{
  "hidden_size": 64,
  "hidden_act": "swiglu",
  "init_std_qkv": 0.049,
  "lr_mult_down": 0.7
}
Each number is 128 + 24 x the weight over its row's rms, rounded and kept within 0 to 255. Layers, rows and columns count from 0. Numbers have three digits each. The size before them is the row's rms in percent of the matrix's.

# down: layer 4 MLP down (transposed), 192x64, rms 0.0966, rows 138-168, columns 0-63
# gate: layer 4 MLP gate, 192x64, rms 0.418, rows 139-169, columns 0-63
# up: layer 4 MLP up, 192x64, rms 0.432, rows 139-169, columns 0-63
down138 099:124105126158134123133116092112107185111155155154121154123124162139114133172109141117120144137124105119177132103105110069141130143159177128138151130121098108126109129092170155113112114134096076
gate139 103:143085132107094185136152133131142126155098118123134133137124104123101093105130120145158152148136130127140114094072080105126144101126109134118137119175066123148091122110130142135156168104136094
up139 097:157107144135124121124135114141163113149094117137112142144124115122114113112125127139109136087105139110144134144159134085134146152113111135080124122130133087069175146118085128172161057088146130
down139 093:121123082111097166139158147158158116145102106116151127133175116131130135148128144151160144158131118138112135146133097065107119151104146146139159129175131134181099130155107132111133181147113100
gate140 099:164140157128073168122123137117164115100115152145114104154135091116174124130106174131129126078107103088128130141115112124142154139151100120138132077089119109132087112132165131118128087146133149
up140 100:091152140155126135117073141140119183110104141161153120116122105138182166131111148135103126122095102145116150149157146115168114103109121137164109115118149148132114131172157133132075104139124161
down140 100:103132103080156120151127117154156113087123114092151087133147092144153150128055154100138176143116109125160153106141124107149118131119144140136124121138120150148148105166145164149115110127088147
gate141 106:085142174121078143111091103140151140124111158146141086114141153134147122117101133119121143100107155181146168112107105132119130139128101113148135112126091105154133129119113125081088115152157077
up141 099:156082115142195112140153085127110099119159118100075152164104128129114112139137189120116103110140142128144143141149156127102152133144131121120150119128159176154142116131129126131123122078148102
down141 094:167123148117146134112139160088132119128146120107127154108141140178113143079136136090125130092140081147135102111144144123127165146116144142085125123135064117141131136143129141181122088156115175
gate142 098:120109081117125135131155109150141131125069102132106137065101148187119149148120077125154142145152117116097124117104142092162145108121146118087120119142146118134102161123129172128159135122149120
up142 106:138101090138102149139140154121103109152124124143113082124149166098124134184135178135114104163138125129120102169149136127119143127134117091137125141069186148091141109144163136146126121090118128
down142 099:122136155082155148108119103088144140117117142119127098135119118119139176119100080107116110141095101129162146148155111103141091183172138125145130146133137141156100129116142118195091136114125110
gate143 106:135100109098099121126094101093110116137140153125157125135118134155140124117093120153123144134091070145133140164098092150103121129121117170132106114095097104150118163054142161130109123111152114
up143 102:094178132125128130179079104125085174137131130115119149139101126122170145154128158092127113153141107114131165144130104137091165085103125100106135107126129158137137155105110115135143080133108108
down143 100:130112109131125119118187132138157065083111148133129137084131127115127102120143147156138107099121099104130131110124113123116132116130109120224155110135145117180127101155148113121104122139125122
gate144 097:125135109128081131099127111145164133086151103106069086102094132139106136125140140143118124097144166149180112106092088155124099105124147111123150118107107092136110111114156152154123097125142150
up144 100:197144094127140139149109102117114168152159157091183114119134090098171086124108173119124134137155119118135143128146113120140121132130135147149166102154164088149129153130142139130106128111133101
down144 095:082094114162094148112108106156145113139165142127152119132124099101125119201113134119155145122083121111104163125173128155155090102126152118131106170146117131090129116108104114113128113114157124
gate145 110:121160140172120151074158133134148122197108110160158117116142111164123149144159153125166118126132147155118112155117152137155114154136136155097112111164135124124097083120144106150120113099161104
up145 109:127132122129100123161091114100138145112139128071131069129160159124103132145102131120081145120119104137136130121134166135171096107167151116156112112142133136070153105115115125161077108120116110
down145 103:089122121125124168132151133164124121172133131167121169122119133142142133145121111121133132140141105108134097146129103085124103182133167114099093119084144159161103132128151134101098139069166107
gate146 097:138142167131119151110133106128093158162137099132171132163068113135135087078131134136135107093142127112111121074167119136128124149114141109149146129106137102128107145156145120114078138137079103
up146 110:111122120154137046105159115127123182127126160145127124125122125162153042115110134162144106144101097116125159135129118107111135100117147121136158149123123136157135112126171128120122140129100152
down146 103:096151165147118182121100108191119125087153117101169159123125152125103130090105145114142133110132116127130106082146169119135142142111069129160145101142151129139135120133129158133102115096119148
gate147 096:131110126181134149122102097109137156080090143138124131128109154139186107104147127110080144109144142146091180095117151143130171126094098149128158135142145127140142144101124121137119115156173128
up147 093:113088106140152133127156153129086146171143093132160132162137164160100158127122132108122157114095101151121106133134141121094094174145115121121121120133116179129091150130115175125133164173145146
down147 090:095155080152117137132150121096101110135135148126118124152099104095112104081126104096183159143085126132123137127104128111130125131107139112169131122107158134123109177136122147153155162118176084
gate148 101:133101124134164169098108120165134116125162184119127164138179075109169094117150125139116147126126100171152106135121124138133143098135132145113124116118113156143107100150118081126158123179129129
up148 102:126159158117086125138114142137143123135113114084121092109117135139107077109115115191113142090134155116138182096137096171125151129148130153105117114100137107150172116147106162141132122146104157
down148 091:140134152147152133126125137127099152083148160134167103133132115095120191115092130114136200126094102128151135119107131120165157117109132140116134139101142151140126091105125071133132152137167101
gate149 094:140141132149124127120157079106116117098101142140121086134128100187126160153134099153139157137129111133085118133160102120154108137112179160128162141129164099134125092111117118162173154161141127
up149 092:156127100133158108103110149146132147151132149157130176151141126095134087115142121133105152150109080134155135105061127134050148085148137123146108123095109135135118148149139136108137111108136118
down149 096:168146110144179153145161129090158164129087141144174121125152115113122134141119128143081101146143104155141117097133149134116168140140198112103142144145098131139116122128131112151155152134106092
gate150 112:095123111123158125134160119125125117144141148168157088102120087134165149160093117121125119137147152138174157092142108153125150134097118104078135145117115081133120115111108093112181094121099125
up150 100:088122135111107081102132153088124103137124134118114154139135164090105169113107145189146127124107134129126122082132133157170152165154142147117161138116122118126145115150117062131117137099102145
down150 099:126104130165121100152136159161142122128141107129092142143146146169137159134150132121110154149165140186142105132157117154122067168136102131159128121110132087144112146129128159149071161115119141
gate151 105:139058128130143146112149116096122149115101092121094090138119106130174185132127151167071142138148122134115129132109150106131131130127136094131136135107108141135148149111175129126095125077118100
up151 113:141069151152126159107118143122130082159162130134117149107105166148085099143122127125108141121122168170132109144128073127115175120156099083133141117119144139112087118139153104113104125132128157
down151 100:109181134163105157151132119136108123105115109127149139170137124102126153120116183095116099142109138129077134110164173141098124130108142136070129133163128183112136098140120134121107138165122145
gate152 103:126097112136145145160100111141115132126150124180109112133122120166094114123071092154119170114158117091114141113131105142131152085110126113139116154084156108131116156129153169099084131157119155
up152 102:129114141124123132098089118143127150080152129140087156130122104152116099134115103114186185148169124153077149081114122120132138104093127141117130137105118129184133152143110164120122149153132124
down152 102:105134127113142119134141135099101102085160125114135123108132144110118109168094149132144202129114163113103124150122147145116116163122143159136117101146159104123116187115172100105083134131168118
gate153 100:100084139142124125141117142107158081114134168120150152096087116098143162157085114161167108139100134192160111072108130132111141118108112119129130142122097130116133093144149135111141113132113111
up153 091:117128147118110144161134154069174101120086119122116104129089156125155113110088119170139126169072116165131110075132113151139105130141122110130144107152108106107137111114089118110129142104116108
down153 095:114131102114132110124141155136116114121142149122116116085108128127102107082114163133106121184109145119157128142119149141139118121164088059130123093111102088103150112142121155135091156147136185
gate154 110:150121113107089145122133144127098133160138092112070114113152136137114063137150122091152134097085152183125123139105089116122138122123109095123149119123170102129094129124161118126102100158145135
up154 105:123130149121114127142137115145086156132112142117112110151108168090123103124131160077196119136139166121156170156129130129115115109102128097167107168129117108169101122089149115101145151122095129
down154 101:114142148155154157142126130153137140119110131113114162095149135083103115161109094140086118138071113103122139093097109151164137104148142175105113154141106132101131114130088106162129146148148081
gate155 108:083134139099125120075115120148125151144129142136127118126133135180120156149103120121136158154134083125144110117121127105163159158137134117144170092151098106143093158123154130074183100154149127
up155 110:146131136138136102151174148089194134094127114103108132164116165125116130132138115150147135094135159145113122129179157102129100104144122112098111080127150163115151080135116147157129093143117145
down155 110:131142126114169151124130134107121112148127082124157125129138099124142130138124086146091126094113147149125129117213139110104148151153108144082143117140143145187111139122127132069140138148159106
gate156 105:093076128134124174153111137122095109092098092140096092118109139170141172149133106120152131133141140145132125154148128120102121124128100160142140130157074090110101145117130097085121171142126143
up156 108:089102126116120140137101123129095068142108110162097111135179143127143158123140118144132107177128090143170130123110142128097118125168082142092144114139133085105107149127123075101118144124122141
down156 109:098145113073127127125133141139140118102118158122116143129123118181106119123147102187132137124125162110119103137130099130130156094099142116102130096095128148047138158122145126142148133143087087
gate157 108:150145142146161148142143116120109110144120128153104149174091080121107114145133127134146141110100129132180132133129106102088148152074118101144081129067127169140114085133108113111119123117153116
up157 111:111171178102124119142106094144136145137162121149138170119139109120092153091124118130086132139147117132148105153144146115135098106108142159146151151104075125105114134097088115073102123127125088
down157 102:091098118126176139152157134160151126087075123130099149124142115095109144142088142158154153091117122110087092130098116136158101123147143146143172118146148150109146115084137106149131150151137117
gate158 106:091120153102117171149124104116061125103124148184127101131151152134110146138103114145149110118161120115143150156101110130111135112102138126103144155124133082152144111104104172104107101144141081
up158 098:080126178116133146119172159154131128177112098134148106112118122119137154125132076117147124188136166127168112155095138092139138157126135125106143125147097127108128091134116176133145125115132099
down158 115:116115111124111120116147134125089087076143138134150075070154116137150130118112103152100089165111146079133174166151148090131122148099108118117155115124125135106132116148128156133091119114139115
gate159 095:128104130181137146109131138136153151131116151147150125102100148201159083134112162131151114125165090119139096122138156115112115123158135130152115105123140117137071108142096092129105119142096091
up159 093:124093150133109136118145144161160120147160111111125118091122129084116138097169124128172162148123097143120182171154129152151090121122125161106151129178095132156139114134170108131108129094117137
down159 100:146114118077156152131119157109141065112142109129136089107081135122126117143147124124134131123121133125131140148139174161155123131108158177128171131134110080111133094131082145129093165147099109
gate160 090:138153109150129123142089126110138144136142081079117113145179089112114143155165150188163150123172129140123107126145134120127135130136133146146086124149108148089124093112152105077124116162126126
up160 091:151103149148122145144141142114156107130141137098126116124139139108116177120149131076135110120169171189103138135149156123158155131154175169106149113152104112099093122126094112137096121105095134
down160 083:093104155113077127135077129103082121177143179120109130117145110115115138099139100132160128115109135156095132124077131122166127102131164117113083133150156135155146121125139140132108145136151091
gate161 092:133089090095109117108090110104077138082136132110106131096107142150119143137121184130097141129101108142136108135083133124134165105113130158133138128152130105109158085118168159114137153152140166
up161 091:108110103129107099141103118084152080110121113101129141145124100120115105139127083149151184138115154141152128085107124112140115108130114164105117092090139096173128122128100138083102155148100109
down161 089:124121165158164124139152135151173153113070122139119113155150111106123160107110110121105170134112125164127123125154129093169098162112111150099102119104112121152083142152119067106123122136113133
gate162 093:129151095121207149141095110111137098113150127155117144176095132129138147131096115152155140187141126094100139112137115123136121142118135166154106113143119097123124165139143142147142101134158175
up162 097:106113121123138155151166114118074123089066168152148114129171142135135165145130121109138114116146130109107139150147127134134124115121135122116109079136090088124122128073150110125093182112125107
down162 091:079121136137114073136153129161133104130117121151103149152109139102124115086152135090139133102124100133187112134122143105062152151110091148106111091150150107140160112142116105103143112134137114
gate163 089:143102145112120122152104160161158172115109132170086105137131123149131164132119126100153137128126138092144173140165147098182156089097114154111113097109167124135094127119173140146112127125132143
up163 089:136085135148157139177124140121140099152149135120113159156121092152126133101150099117122123139179148105115163153101152097131109123119139137102078109144141137146130121164096144137118064157115172
down163 091:103141107121106133142121091141077149104160155171139168117175086136140149102121148084109127114154123114128149126124106120168128119132078145119150102126121123104116125118110147111116175135190138
gate164 105:141153132120104161137157153154105109106106097120140130086116112140103105155092116149155136133171098133198144150122115189130134076111117129153123126129102116140109094146130112148130155168135139
up164 108:126113133143135128087151136142150129126122123102089131143156093101142174087113146141134076112124167121070134139170172119122149146080153133110152113148100138142117164112089101143140108110138135
down164 105:126118118164092135152088120136117135173134132130106090143151168105136117131153188161177170139158125127094144133117159104143129113159101124146146138111106101116110093132169098107128162102129131
gate165 111:156116125108136179111105104121150104151070149125129103129137109091118136139078118164140098143129162139133162122137113113105087168147135134155123178147129106160110129145102106099158108133137167
up165 113:151114118106144094139163116137107204140138135102092125133170159097092119098140140135156128128141103156125093179109117123141140108118148124149122103123139101091142155149125147145102156079107126
down165 114:102136168148097133124133146143111159080155122112140177077145194161140150134124127110071150081113117147158105127103139151156108138117144138136110111121132140098145130117096127100139113146143140
gate166 107:148176087128149132143146092104158122151104120119172135144139137130143107135102140124098131111136099096079163095119171144102141102131149134165145127082076127128135122120133145150146090157110095
up166 101:112127073088121134105102098129111084135147137084174128151130165135146127109138141142163121131141079105134159150172117123134145130114135151128111131111120192133119148170165128154109118118134092
down166 100:135094130147098102140157152148118095099145090126074117134088126116123138105089156129124146101138125150116138119120136122118143179120127110145126154105096146145187138152149123165154129107102191
gate167 099:115107132148140147111129134144104128112144166127118116128137114058133151093112137153118150161148084115118103132104123139112135128124144166109136094164119148110066085065122102100104133125107105
up167 102:129138130155135124125171138128147133091159140110147129127143142064140174150091123154134096143147122164169137173115127155176107154114124126181129121150116162129125123170097113092131134123145152
down167 096:150163123130102092133101138133132139197156111136147109159099099148111120130131124127129169115121158097143111153130130119126120117119151134131093102095117141156072077108119119062099120111121144
gate168 107:133112120137089110096116080100164096130148112155130076146126101136092131136120135178118146098132129168149153124146117172134134126122122147110136104159094128093144138142181171134158118140094127
up168 112:118157131113109139102105139116172086138107124127161100133146129149111101135172122109111163094154094127176139133092110142109127124123135190122116114157158165117138110097118143103133168142146080
down168 105:178135136163098093125156167162133146136149132132101090144137114132142131110127094144159165110147182145133117139155107180161114114103111115099127098153154109138132152163119106122154109108097152
gate169 090:112072112156174168119105148108092130158119144141122151141125140136126118133091142143167122118093141162129157130179124072132081143101135120134112128140163168143128114113125127131134107102174108
up169 097:128139118182136137092109096160089171149104155154140137116090127121163087110092112149129100144078110118096137106121118148120103181102146140149154127159107143115150152137117145100124136132100115